From a checkpoint of a small transformer trained on Wikipedia: no biases in attention or MLP, a variant of Muon for these matrices.
Each number is 200 + 20 x the weight over its row's rms, rounded and kept within 0 to 999. Layers, rows and columns count from 0. The size before them is the row's rms in percent of the matrix's.

# q: layer 7 attention query, 192x192, rms 0.119, rows 0-63, columns 32-63
# k: layer 7 attention key, 192x192, rms 0.124, rows 0-63, columns 32-63
# v: layer 7 attention value, 192x192, rms 0.207, rows 0-35, columns 32-63
# o: layer 7 attention output (transposed), 192x192, rms 0.189, rows 0-35, columns 32-63
q0,069,231,215,215,213,236,201,209,189,207,210,227,208,217,185,244,195,190,185,156,203,205,248,220,223,192,226,184,188,192,220,175,164
k0,071,140,182,217,193,195,192,184,191,205,201,195,225,201,190,175,210,212,240,199,170,240,174,167,168,216,212,210,195,219,194,202,210
q1,080,206,197,213,175,203,216,209,161,198,200,199,238,246,172,218,200,176,196,193,196,200,203,196,231,184,189,184,180,186,201,193,208
k1,077,186,226,192,245,211,214,172,194,190,181,194,176,192,197,179,160,188,206,161,200,197,208,220,183,217,196,206,194,212,182,224,181
q2,087,243,201,229,175,199,216,215,205,212,173,201,220,197,198,218,215,202,199,215,207,184,189,171,212,163,204,217,192,188,212,232,176
k2,088,133,211,210,209,188,184,191,183,195,235,221,196,210,201,200,221,180,224,198,224,249,176,180,182,227,196,195,190,208,222,210,200
q3,078,211,186,260,163,211,170,204,193,197,171,208,173,211,237,186,202,200,189,150,208,215,187,176,234,210,194,206,209,173,233,224,179
k3,085,155,205,191,198,189,219,175,209,173,223,215,209,220,189,173,210,226,226,230,221,235,197,182,190,185,187,197,210,180,201,188,192
q4,088,209,216,181,223,193,196,201,174,220,217,159,187,188,226,215,227,191,204,229,189,234,208,212,201,208,158,216,202,181,215,193,211
k4,095,209,180,227,205,199,222,243,214,187,221,216,212,218,253,203,210,208,168,220,237,197,213,189,233,193,206,199,181,201,180,213,214
q5,095,234,188,223,209,159,228,192,177,187,205,170,186,187,206,166,208,183,201,204,210,199,182,203,194,184,204,194,212,210,199,192,178
k5,089,180,207,185,201,231,193,169,192,200,217,211,206,216,226,213,223,196,236,201,192,235,192,174,182,216,175,214,161,195,187,215,174
q6,088,254,209,218,206,172,164,221,201,217,194,194,226,176,240,197,203,191,221,194,225,196,205,193,227,213,227,205,223,134,214,186,169
k6,091,193,202,194,196,200,224,192,195,187,192,196,247,199,212,184,214,238,205,183,173,236,180,176,184,236,187,221,200,165,179,178,189
q7,101,191,203,215,185,214,187,198,206,217,192,202,201,204,208,220,189,162,224,221,200,187,194,180,225,238,203,232,226,220,184,193,208
k7,099,191,209,194,195,191,205,164,175,183,216,225,190,196,173,195,189,214,179,166,211,226,192,192,216,235,187,187,196,198,206,190,191
q8,114,189,216,211,170,201,203,233,220,217,161,229,181,202,195,229,169,211,190,199,205,188,217,185,169,205,234,208,195,191,201,168,186
k8,111,193,207,203,195,181,215,174,202,192,205,213,160,170,200,185,203,190,214,178,174,205,171,199,198,214,191,190,199,205,199,218,191
q9,097,231,223,189,203,222,204,213,224,205,166,197,194,208,190,185,190,207,172,201,234,217,186,194,209,181,201,207,176,179,220,211,210
k9,092,170,200,213,196,212,214,173,182,208,216,208,176,197,200,164,208,182,202,181,179,182,188,234,200,237,196,220,202,232,191,181,155
q10,095,215,167,203,180,208,185,224,174,176,199,173,210,226,194,234,170,187,223,197,220,182,207,187,223,198,196,230,193,174,210,189,174
k10,104,213,178,228,203,208,190,176,172,184,171,214,218,192,229,228,193,218,219,196,210,217,228,192,187,258,214,174,180,203,205,228,174
q11,101,183,225,224,230,203,200,209,196,220,183,183,159,184,204,221,198,182,221,170,208,208,209,180,222,177,222,217,202,203,209,226,193
k11,102,199,199,180,210,211,188,184,212,196,250,230,235,202,194,219,187,206,195,215,239,203,210,229,186,205,187,183,210,212,190,198,208
q12,094,226,235,193,203,214,192,192,196,215,218,232,185,198,217,156,191,197,233,195,163,196,193,197,219,173,209,208,222,177,195,210,216
k12,103,210,188,189,162,205,195,198,178,193,180,207,206,202,218,203,202,240,177,215,161,155,190,189,204,195,225,185,188,185,227,208,213
q13,096,238,175,214,188,167,215,198,155,181,224,202,197,235,207,209,178,195,207,167,210,216,185,196,185,200,225,204,192,171,208,211,219
k13,102,180,243,242,204,212,213,228,212,155,197,203,200,197,252,184,212,196,214,179,207,220,209,184,232,199,190,235,194,200,228,230,187
q14,100,174,222,210,201,210,224,201,175,199,207,175,193,181,165,237,187,200,223,228,205,217,199,217,133,185,194,179,197,216,188,219,191
k14,103,187,228,155,207,239,168,213,209,178,166,204,212,194,179,187,210,152,205,194,231,170,197,194,161,200,198,187,206,209,178,195,193
q15,100,221,173,196,156,212,169,194,228,196,223,205,224,175,217,191,189,179,215,197,207,207,189,212,183,234,198,176,180,232,210,210,203
k15,096,177,179,217,220,201,168,209,211,190,182,231,246,198,206,227,203,204,222,216,197,212,238,211,196,171,192,224,226,135,198,202,183
q16,097,192,179,221,204,198,238,187,206,218,191,238,199,180,210,207,194,218,185,215,210,207,174,206,186,176,189,159,156,185,184,177,214
k16,094,177,197,171,183,197,197,189,255,212,213,232,201,201,217,212,218,218,216,217,184,210,229,220,214,201,187,208,195,208,178,242,182
q17,107,211,197,198,180,208,168,202,231,236,185,183,207,190,215,230,201,183,199,201,145,233,198,201,225,216,213,203,212,181,205,204,198
k17,100,187,179,170,227,234,195,198,188,210,196,193,180,202,217,222,190,203,183,201,232,200,214,199,192,233,208,209,154,211,198,245,225
q18,107,182,227,219,182,211,232,176,199,188,195,227,189,172,195,160,229,237,221,237,181,196,163,170,201,182,197,196,199,236,184,171,209
k18,113,184,200,174,189,229,182,199,211,228,185,205,207,175,180,189,190,214,200,207,196,185,224,245,186,165,203,192,256,194,184,222,188
q19,098,183,224,219,155,195,203,205,193,207,175,235,231,203,191,187,211,178,199,181,188,219,166,191,201,221,195,188,179,191,208,204,206
k19,096,205,193,217,215,214,169,201,206,190,205,203,195,189,179,202,167,217,202,220,202,205,203,212,202,170,175,195,196,190,161,219,171
q20,090,164,203,236,201,184,217,191,188,199,219,252,205,231,185,206,211,206,200,204,174,189,232,245,174,186,192,185,227,211,174,189,153
k20,103,152,232,181,191,214,227,200,193,230,226,222,190,228,192,201,182,175,201,183,218,172,202,203,168,205,201,190,213,183,196,206,175
q21,104,202,171,199,163,191,214,191,182,178,252,196,233,192,244,209,202,180,224,202,229,219,197,207,181,195,201,184,203,192,190,219,231
k21,108,178,204,212,213,217,212,201,208,161,180,193,206,179,225,170,214,203,202,171,195,209,153,142,227,256,213,184,169,190,185,187,198
q22,098,194,203,212,229,205,214,216,177,200,191,168,229,249,218,173,190,237,206,200,206,244,177,200,209,183,203,204,226,206,196,208,207
k22,100,186,221,213,182,169,181,190,200,194,177,212,218,205,205,206,215,173,192,177,176,203,186,213,214,245,176,178,206,190,219,199,198
q23,107,228,213,171,244,197,184,216,198,204,178,234,202,199,212,200,187,203,216,200,209,226,188,193,192,232,206,200,161,172,204,275,228
k23,102,177,194,186,182,191,205,207,164,221,212,191,237,172,182,204,228,206,198,255,202,142,212,223,177,185,183,201,223,204,222,178,207
q24,104,179,195,171,190,197,180,185,184,206,218,178,192,205,193,199,221,185,206,197,147,176,174,179,179,238,211,190,249,203,228,242,215
k24,114,197,214,236,200,212,180,157,190,226,238,212,243,221,174,212,195,250,173,225,236,203,201,204,176,202,188,202,181,170,200,210,203
q25,099,158,177,207,191,198,188,212,205,214,231,207,213,178,188,206,227,201,185,225,216,203,200,208,230,181,237,183,186,204,197,224,186
k25,098,223,222,158,233,235,186,212,212,211,144,203,196,155,195,189,216,228,198,181,209,197,199,212,192,164,194,169,195,196,160,195,196
q26,093,221,189,242,184,174,194,188,177,211,211,235,189,161,186,225,207,226,208,194,186,194,204,189,190,214,194,187,195,213,233,158,172
k26,099,197,160,175,210,190,217,224,168,160,198,186,207,198,175,207,215,211,169,207,221,220,197,205,179,157,190,185,183,179,158,223,209
q27,106,221,237,166,210,160,209,169,227,210,192,214,186,151,216,215,209,205,216,181,195,191,194,194,192,158,224,212,190,216,200,236,197
k27,105,204,238,207,169,226,183,213,184,200,200,209,179,208,178,217,202,179,199,216,212,203,187,212,208,179,215,225,177,191,193,223,205
q28,101,191,164,191,180,191,201,237,225,194,183,193,171,175,214,181,199,188,182,175,204,212,203,163,179,225,194,156,216,214,170,181,199
k28,107,212,202,176,200,215,202,171,174,211,198,204,232,170,172,218,189,241,183,196,158,162,186,198,207,169,193,206,194,187,216,175,182
q29,100,212,196,192,190,203,199,200,182,208,182,181,178,217,166,150,196,162,182,212,225,179,187,176,179,188,148,225,199,222,199,135,221
k29,098,174,217,204,175,214,215,185,229,183,184,213,189,211,214,225,186,188,247,186,214,189,185,220,191,221,187,240,233,184,177,204,193
q30,100,185,225,221,180,220,210,229,220,181,206,209,214,159,184,238,208,220,177,224,196,213,213,213,223,213,191,207,208,171,177,192,192
k30,098,214,191,166,183,162,162,229,194,219,181,191,208,235,218,180,203,214,207,183,223,187,197,198,249,222,182,184,223,247,204,155,196
q31,097,227,212,212,203,223,221,196,212,182,182,197,203,218,206,153,189,156,192,203,202,171,208,213,157,168,202,207,222,210,204,226,196
k31,107,183,211,206,180,188,195,169,198,202,208,208,183,184,222,203,184,230,226,211,200,225,165,157,221,228,197,205,181,207,158,213,196
q32,089,197,197,172,209,230,203,186,229,206,198,195,160,221,193,203,192,184,195,209,197,201,196,193,184,239,214,192,206,224,213,185,228
k32,087,204,209,212,224,201,222,226,191,198,190,202,201,191,226,192,198,186,231,197,184,214,203,226,234,195,216,189,217,207,181,176,187
q33,085,194,198,195,182,271,172,154,241,206,209,198,212,196,174,200,180,218,155,203,215,193,197,194,191,231,220,183,196,230,214,224,197
k33,076,172,212,186,190,195,217,236,193,192,183,200,226,173,172,208,202,223,194,209,172,199,204,212,175,198,219,189,206,200,187,192,209
q34,083,192,207,200,169,240,209,187,235,213,185,235,187,191,199,232,156,209,166,162,222,199,193,204,189,205,219,211,248,213,192,182,202
k34,082,189,208,201,218,160,218,194,204,199,182,189,203,196,212,187,208,211,211,175,196,204,174,185,219,227,193,182,191,210,195,211,194
q35,087,132,186,181,174,243,176,180,205,191,240,220,186,193,211,229,195,194,190,191,237,153,196,205,197,205,226,222,205,217,212,179,200
k35,085,198,183,247,175,200,225,217,229,178,225,191,222,197,249,193,194,232,174,207,226,236,205,200,225,242,212,182,198,209,208,210,186
q36,085,199,210,213,198,189,206,203,182,184,208,190,197,204,233,167,235,172,199,193,228,224,192,213,162,218,189,195,185,195,194,207,194
k36,086,196,215,173,225,171,214,206,178,206,198,202,157,206,163,188,213,188,234,200,204,187,189,217,174,204,172,218,200,222,199,195,215
q37,098,202,186,195,198,210,193,225,161,220,210,230,192,252,215,232,185,218,212,195,225,194,221,201,193,198,207,205,207,193,188,198,211
k37,096,152,207,229,184,179,219,192,226,201,187,221,180,185,198,193,209,206,197,197,190,214,191,226,212,188,174,197,213,221,216,188,193
q38,091,187,229,193,204,185,201,184,181,199,215,203,207,200,161,232,189,173,217,191,197,206,188,155,220,212,240,173,208,194,209,200,230
k38,096,211,215,202,173,198,196,203,206,189,178,201,204,189,180,221,190,207,164,199,172,172,198,189,230,173,185,180,171,197,185,243,212
q39,107,190,190,156,201,216,193,202,209,191,192,183,166,193,153,221,185,189,209,237,200,191,178,221,179,182,194,203,172,166,187,193,203
k39,105,207,201,189,185,202,164,198,187,237,184,197,200,204,173,192,207,182,192,191,205,194,180,219,211,202,212,209,209,222,195,170,206
q40,091,187,208,204,175,217,194,224,214,226,162,213,199,210,176,192,192,201,176,165,196,202,182,197,167,187,189,229,160,211,200,165,195
k40,093,199,191,160,216,213,227,182,217,222,221,188,202,198,178,184,191,210,199,162,188,191,171,203,181,199,206,203,194,221,174,178,230
q41,099,223,201,198,213,200,186,227,217,185,197,202,192,181,221,202,189,195,170,224,208,195,233,212,213,239,214,206,157,174,185,211,168
k41,110,200,190,195,196,182,193,198,198,197,182,175,179,205,218,193,219,197,164,222,182,210,163,221,208,190,191,195,172,174,203,170,198
q42,097,203,205,158,199,201,206,182,211,214,226,210,182,177,192,223,197,187,189,217,193,209,217,149,224,180,152,213,192,190,217,178,178
k42,105,202,194,223,194,235,202,206,166,191,201,212,173,203,204,219,193,195,157,180,170,200,184,254,212,191,187,183,192,190,190,182,204
q43,098,227,209,207,215,177,214,178,200,200,198,158,204,205,188,224,198,167,208,195,224,206,207,184,196,213,190,186,176,185,195,215,190
k43,099,218,190,168,224,210,213,236,198,219,175,215,188,207,173,235,186,192,217,205,188,224,233,203,189,197,185,199,182,242,196,212,214
q44,095,182,192,197,207,196,227,191,211,168,211,206,204,220,173,185,214,208,230,219,214,166,195,219,219,197,195,224,223,158,175,156,221
k44,101,203,193,167,199,201,225,198,191,218,183,205,222,206,212,193,193,247,147,217,171,172,193,204,172,222,228,225,207,206,204,208,208
q45,095,174,193,190,223,183,186,225,176,195,190,201,164,187,194,196,227,179,200,202,221,219,208,176,197,204,202,212,204,192,181,228,232
k45,113,240,201,220,226,169,222,218,189,230,168,207,139,190,158,187,200,204,149,200,188,196,165,204,207,172,172,213,222,223,176,181,196
q46,097,235,168,216,223,205,193,206,205,192,199,198,192,186,233,214,187,209,208,212,182,191,182,211,199,212,214,203,211,191,185,218,207
k46,108,219,202,197,178,170,156,194,180,197,202,202,213,201,214,207,170,188,211,200,178,211,246,210,177,188,189,215,184,204,212,205,218
q47,098,225,179,229,200,198,219,221,212,178,166,197,214,214,217,164,156,198,174,182,197,203,194,223,196,211,221,181,196,189,230,214,172
k47,118,184,204,195,166,174,149,206,179,218,204,227,224,176,232,211,216,195,243,209,191,242,212,171,171,216,217,203,187,167,218,204,192
q48,090,219,184,212,229,201,205,195,258,201,157,188,165,197,204,207,225,210,221,191,195,213,185,193,219,184,210,211,204,199,200,193,202
k48,096,166,212,190,198,181,193,220,181,225,214,201,210,196,231,188,180,183,189,234,225,203,206,189,183,225,209,190,209,212,198,195,215
q49,096,189,223,232,207,207,192,192,220,197,197,221,184,206,217,204,171,220,228,185,176,209,183,204,215,220,187,214,190,190,201,183,219
k49,112,193,187,163,218,214,207,189,201,208,197,194,200,193,191,178,258,189,195,193,245,175,198,173,204,218,175,190,250,192,206,148,188
q50,100,190,195,190,224,212,201,187,158,205,192,217,196,171,228,211,218,204,204,164,200,169,188,218,155,173,232,191,181,182,217,185,233
k50,094,248,206,200,194,172,214,211,225,186,186,147,220,197,182,185,180,204,198,189,246,195,225,209,160,205,209,197,188,215,190,204,209
q51,096,174,202,189,209,202,208,175,190,162,173,193,222,192,219,190,216,184,200,234,174,226,219,204,214,203,199,227,210,194,195,249,207
k51,100,192,188,218,222,205,194,196,208,176,195,194,202,219,253,204,176,189,177,204,204,209,187,191,212,205,213,198,200,166,187,230,172
q52,098,177,203,187,204,184,192,197,207,213,206,212,187,184,190,230,206,203,178,200,198,215,183,193,189,186,199,202,196,194,175,217,201
k52,104,197,201,224,235,175,225,223,204,214,211,218,207,205,194,188,196,188,225,206,165,192,194,203,223,208,192,207,196,238,170,175,223
q53,101,194,211,219,146,228,189,226,192,176,204,190,192,227,202,187,180,196,186,160,204,187,197,225,183,238,239,221,216,205,189,191,187
k53,116,151,200,196,211,181,203,228,178,175,197,229,220,185,202,200,164,197,214,182,199,250,177,194,175,232,204,181,200,212,218,231,212
q54,098,207,184,204,204,209,201,196,193,195,201,206,242,184,217,193,208,232,186,187,201,172,188,190,202,214,174,193,200,209,157,229,225
k54,101,215,205,217,215,225,183,193,195,212,173,221,196,187,153,205,196,197,204,219,196,165,215,189,212,150,179,190,186,183,232,219,195
q55,096,226,185,209,206,184,176,213,210,207,218,204,181,206,203,226,209,209,179,221,193,191,189,177,207,240,189,227,213,178,194,204,213
k55,100,219,207,242,235,171,216,161,169,177,173,186,190,165,202,185,215,210,233,201,220,219,190,187,194,203,213,190,210,199,246,164,173
q56,096,249,222,196,206,207,224,196,208,183,203,220,216,165,200,205,226,211,161,190,161,209,207,211,210,232,193,200,203,187,179,171,216
k56,104,168,199,191,230,184,203,168,190,189,176,233,188,223,177,192,180,187,212,184,185,185,202,214,194,204,206,211,200,243,196,185,173
q57,101,186,224,174,158,197,209,198,208,205,205,187,202,227,224,206,167,188,168,210,180,211,194,221,201,182,223,206,217,193,198,189,201
k57,096,192,173,204,201,186,199,214,171,187,206,179,219,212,207,191,188,185,209,183,204,174,202,179,210,189,226,195,225,195,219,173,243
q58,103,159,208,209,194,190,192,189,219,183,205,191,199,170,207,233,225,216,214,180,182,173,164,186,198,223,219,192,189,182,241,173,197
k58,095,190,186,190,172,238,175,206,176,236,214,174,176,228,213,163,212,206,182,235,189,175,180,201,235,172,201,196,188,224,164,149,224
q59,111,212,204,187,201,208,200,180,237,193,149,226,203,205,187,191,201,190,209,194,204,175,181,217,209,223,195,205,199,196,187,213,170
k59,108,172,216,210,190,176,229,169,203,210,210,225,213,199,214,200,180,194,192,190,218,196,213,203,206,228,183,167,230,202,203,189,213
q60,105,209,226,233,148,199,180,226,202,142,169,179,215,216,224,201,179,168,200,191,192,221,201,218,229,175,192,216,215,189,209,177,197
k60,102,208,230,173,211,202,222,183,177,221,199,186,193,187,216,172,180,230,221,189,225,200,193,176,162,165,228,179,193,191,176,205,194
q61,106,202,196,202,209,175,204,218,174,203,231,156,186,193,211,218,194,197,223,185,203,193,206,188,220,147,217,205,216,187,235,229,225
k61,101,201,213,237,171,195,178,191,201,204,185,227,228,214,211,194,181,240,183,200,195,219,169,214,257,214,208,196,170,196,207,159,193
q62,097,185,208,173,222,188,183,210,181,215,198,158,193,189,229,198,207,181,222,202,204,206,192,206,225,209,164,197,186,179,208,182,180
k62,093,230,217,207,216,223,223,174,158,174,227,206,169,224,212,184,201,203,201,193,222,201,173,161,217,193,187,196,178,193,240,217,196
q63,101,187,218,144,218,206,227,216,201,206,194,239,189,211,192,206,202,242,178,185,205,195,228,196,207,240,195,201,215,199,217,217,195
k63,093,184,185,240,208,206,229,192,196,209,203,195,220,206,197,179,198,151,223,172,212,165,175,217,188,244,213,209,204,258,178,204,202
v0,089,204,218,220,185,193,219,212,199,222,208,210,183,199,173,198,177,210,178,212,211,205,227,198,218,193,185,222,188,239,209,207,221
o0,091,192,211,179,206,219,194,191,204,222,175,229,218,202,209,206,210,184,196,218,226,186,199,207,229,194,186,176,202,198,217,196,210
v1,092,230,208,207,193,215,204,177,204,197,163,216,219,215,172,223,212,175,204,249,192,212,203,203,228,164,170,198,201,207,183,182,178
o1,089,187,189,178,204,188,195,190,197,185,198,180,203,205,169,187,260,246,225,225,200,193,206,194,201,211,201,179,173,178,186,169,240
v2,094,214,176,189,216,226,194,185,170,214,198,196,223,198,185,213,204,166,200,230,176,220,168,218,190,171,181,177,207,175,176,214,154
o2,092,196,173,211,206,211,219,192,218,189,176,220,182,206,201,210,162,202,190,199,217,228,187,186,209,190,190,164,198,214,203,196,208
v3,092,198,161,200,189,191,173,212,181,216,181,224,169,180,187,177,216,251,203,211,201,186,189,206,195,235,213,217,200,217,230,199,212
o3,096,223,202,229,199,210,213,231,194,184,195,186,191,194,202,222,245,182,204,220,183,198,233,201,174,177,230,190,217,188,173,181,221
v4,093,206,173,179,204,216,168,196,193,223,229,173,219,194,211,207,210,210,154,235,208,224,204,210,228,201,223,173,184,216,197,177,217
o4,094,198,186,171,176,187,190,203,193,216,211,204,200,210,180,209,193,213,231,192,209,193,212,181,197,196,220,214,196,222,200,221,172
v5,096,164,174,188,214,178,178,153,177,226,192,215,217,206,224,172,204,216,198,179,185,212,170,163,203,139,213,192,198,204,231,159,226
o5,096,153,236,196,185,194,229,183,218,210,184,219,194,200,176,195,198,242,208,221,196,159,191,186,186,166,185,194,210,197,190,174,191
v6,098,213,236,199,243,202,192,160,178,228,194,216,172,240,202,188,222,184,189,210,188,232,188,216,203,167,179,187,180,197,198,213,182
o6,098,187,224,208,196,210,202,200,185,183,203,213,164,197,171,228,225,208,203,205,168,208,187,184,224,175,181,235,207,208,213,176,184
v7,087,167,192,163,192,187,192,195,236,167,179,210,220,241,223,205,186,193,195,218,236,187,236,203,186,221,191,207,213,203,222,196,171
o7,089,210,214,189,206,222,181,208,216,210,180,193,199,194,188,189,211,162,182,213,245,178,199,191,222,188,179,173,200,207,187,206,186
v8,093,183,247,210,200,236,218,232,231,196,193,211,211,175,173,182,173,212,172,163,206,203,194,207,213,213,227,196,203,210,192,175,199
o8,097,210,192,233,225,217,199,189,201,201,196,201,198,207,212,190,156,210,204,210,182,207,199,255,208,200,178,193,201,204,230,230,176
v9,104,161,198,225,187,236,204,193,215,208,219,190,219,198,190,168,210,186,216,196,181,199,201,179,234,237,234,194,235,203,208,193,212
o9,101,192,192,211,211,224,199,187,188,220,209,198,155,156,218,203,199,207,228,217,182,184,190,201,224,209,204,223,226,229,210,154,231
v10,109,219,184,180,205,210,218,201,211,166,197,203,228,198,194,196,204,244,215,217,207,170,189,201,198,197,207,207,181,206,176,193,188
o10,111,208,163,192,234,193,191,223,208,192,204,214,216,221,207,214,196,229,201,235,168,205,209,191,205,208,201,197,214,184,170,163,169
v11,092,196,196,205,171,217,196,202,208,235,207,197,204,185,176,217,206,207,216,197,165,166,206,203,205,195,160,175,171,193,205,202,243
o11,090,210,181,223,213,208,184,182,188,210,203,158,199,206,176,190,208,189,194,186,211,160,216,184,149,208,221,200,214,213,174,180,195
v12,094,201,189,215,195,165,226,186,199,182,188,194,197,212,205,203,181,259,190,163,210,184,171,153,189,196,191,186,196,195,195,169,235
o12,096,221,198,209,167,216,222,197,181,196,199,204,178,195,199,205,159,225,174,201,214,160,190,204,185,200,210,204,198,185,189,162,206
v13,099,230,223,157,178,191,210,198,208,183,189,208,210,209,232,166,182,178,198,221,205,196,149,202,208,182,232,211,150,202,235,192,229
o13,091,179,230,174,220,182,199,167,197,198,168,230,176,196,207,183,218,196,203,182,233,198,178,237,184,195,178,209,201,216,210,217,158
v14,099,204,186,186,197,199,211,163,216,189,202,226,160,262,185,200,243,179,208,185,201,192,204,191,193,194,219,206,205,206,194,218,194
o14,097,211,183,176,208,234,186,196,154,181,201,200,230,187,165,208,236,183,198,188,183,186,200,225,196,168,194,157,201,246,218,171,185
v15,106,184,201,216,190,225,211,187,195,221,192,212,190,197,198,200,107,237,187,189,194,205,213,220,173,221,221,214,212,174,187,208,188
o15,106,181,219,213,208,197,183,210,222,156,188,194,219,164,206,219,193,215,185,171,182,181,216,206,197,236,196,191,203,219,195,193,210
v16,092,175,209,203,190,206,188,199,180,207,194,193,163,206,210,155,171,213,191,181,177,231,173,175,185,195,195,196,205,203,202,145,195
o16,095,210,222,240,229,194,198,205,199,210,202,216,203,185,187,226,218,185,215,188,189,205,235,169,184,186,191,216,162,180,234,170,207
v17,091,189,221,174,231,184,208,220,187,172,239,200,189,218,212,204,214,199,213,180,207,205,214,202,204,190,208,163,201,187,190,209,198
o17,088,202,196,164,218,204,202,200,209,211,233,179,200,207,179,199,221,202,216,224,189,217,201,204,193,191,215,180,179,183,159,209,213
v18,090,204,203,204,168,188,220,188,195,191,209,226,227,194,198,241,198,191,169,200,217,174,193,193,216,221,194,264,234,169,201,206,166
o18,090,218,213,204,203,189,234,202,195,211,181,175,227,181,182,186,225,217,180,203,209,171,206,177,198,203,220,186,219,202,210,215,173
v19,097,208,168,210,142,205,187,241,193,193,169,186,163,205,209,177,199,236,216,219,192,167,225,213,221,175,211,214,195,217,217,209,180
o19,091,200,216,217,174,212,211,196,232,181,173,186,230,196,175,201,212,182,201,225,201,197,217,205,198,162,183,211,202,193,136,168,160
v20,096,200,218,212,192,220,187,166,225,184,179,216,216,193,204,211,190,217,189,209,167,163,232,196,219,206,216,189,220,176,215,175,209
o20,096,229,177,173,189,213,191,199,187,189,176,209,198,197,229,193,205,216,224,219,182,194,195,202,207,188,196,182,202,225,168,174,203
v21,091,169,221,188,198,153,182,234,193,220,221,215,187,160,193,193,181,196,183,175,216,172,167,204,198,225,184,196,161,198,187,176,182
o21,088,190,221,251,209,221,182,241,190,223,221,215,222,210,202,219,214,177,193,197,159,217,242,228,212,212,217,195,215,187,198,218,179
v22,096,207,191,184,180,208,211,185,218,205,181,206,229,230,210,211,159,206,190,203,193,195,189,174,221,161,217,233,222,200,220,159,209
o22,102,212,217,217,210,234,183,202,263,184,186,169,195,211,174,177,188,211,204,220,206,209,214,203,208,215,146,181,217,178,190,198,209
v23,087,215,176,195,189,215,203,194,227,211,225,240,186,218,201,187,211,204,211,212,200,196,216,206,225,224,201,175,226,228,215,246,217
o23,085,184,162,170,177,210,188,199,192,185,177,191,198,206,195,207,214,174,199,185,227,160,209,195,177,186,198,199,208,234,170,211,212
v24,091,223,180,234,209,196,218,207,183,195,183,196,180,214,185,220,192,194,195,170,190,209,200,177,168,231,182,173,199,229,229,167,177
o24,093,202,205,204,208,188,183,211,195,232,219,234,189,210,180,208,198,181,241,176,192,165,211,211,182,180,196,198,219,201,178,155,181
v25,091,215,226,205,192,182,197,193,207,190,208,200,228,175,238,211,191,186,198,173,236,191,206,195,207,248,225,174,198,212,201,215,207
o25,091,188,201,224,211,198,192,204,188,177,189,206,244,199,233,217,173,198,193,220,209,217,223,193,224,182,248,230,222,196,223,212,169
v26,095,201,200,199,191,222,207,192,200,183,200,213,211,253,194,191,169,221,216,172,173,198,197,204,224,232,226,203,228,203,173,180,222
o26,090,192,201,194,233,177,193,253,166,184,193,200,185,195,219,178,205,190,190,212,175,215,198,203,194,202,189,175,190,206,225,189,198
v27,105,196,202,159,195,214,182,215,194,221,188,214,240,187,224,162,224,189,164,185,199,245,192,175,200,208,184,197,176,214,190,225,216
o27,103,154,217,210,187,180,193,195,175,201,197,185,163,193,185,210,164,198,184,197,180,187,159,214,181,203,211,246,186,208,206,220,212
v28,104,195,215,204,180,178,228,257,195,209,195,198,219,217,228,223,165,200,182,220,232,187,220,185,197,177,221,240,175,179,218,240,196
o28,100,214,216,200,197,211,209,206,243,194,160,185,199,166,201,237,243,168,188,240,208,196,215,208,210,188,183,184,220,203,197,171,222
v29,098,221,218,213,215,188,216,194,225,217,232,212,195,184,205,181,170,203,177,200,232,191,227,206,189,204,192,205,203,214,163,179,229
o29,101,181,195,190,216,193,191,207,217,263,210,205,203,206,187,208,186,219,166,226,228,198,187,220,221,240,207,204,188,202,208,169,221
v30,098,200,195,196,175,153,197,195,172,224,203,212,189,149,174,190,220,208,238,221,211,219,202,186,221,215,196,220,193,220,205,182,229
o30,098,204,228,188,209,151,190,182,203,216,197,196,188,240,233,221,229,239,190,193,223,222,215,178,232,201,208,190,223,210,196,205,228
v31,085,174,218,208,246,200,213,219,188,201,202,202,209,207,199,203,246,229,201,245,209,176,189,161,207,203,194,224,197,219,191,184,214
o31,088,206,181,176,205,209,197,192,224,207,204,223,211,224,213,170,213,204,199,210,232,204,241,186,194,185,221,198,204,176,219,211,205
v32,092,228,182,184,223,182,191,200,217,214,220,215,179,185,196,181,204,212,210,193,221,211,190,226,196,236,206,156,171,175,183,191,187
o32,095,206,206,172,191,208,177,191,148,177,222,224,208,222,176,246,207,192,218,201,208,196,239,177,227,200,207,232,214,196,183,178,179
v33,097,176,179,199,173,198,207,188,197,181,174,210,193,197,204,231,181,227,222,184,194,167,217,151,199,223,195,181,212,197,183,188,211
o33,095,229,198,213,170,240,227,204,196,223,190,235,184,227,201,215,181,207,223,192,211,190,210,215,184,223,185,166,215,211,182,169,153
v34,088,219,194,171,189,213,192,193,184,237,217,185,207,174,192,199,165,185,209,210,189,198,199,213,206,194,176,177,212,228,209,203,173
o34,086,194,196,215,188,174,216,197,212,202,184,213,231,196,196,198,172,214,216,161,204,200,210,184,206,193,206,209,180,189,203,230,178
v35,101,218,185,158,212,203,223,182,244,192,174,181,201,201,199,235,216,205,184,208,200,225,214,207,234,201,232,213,239,217,210,234,194
o35,102,176,186,193,195,190,212,201,202,196,198,186,229,200,218,199,189,239,218,208,188,204,214,203,213,172,181,203,182,234,217,231,188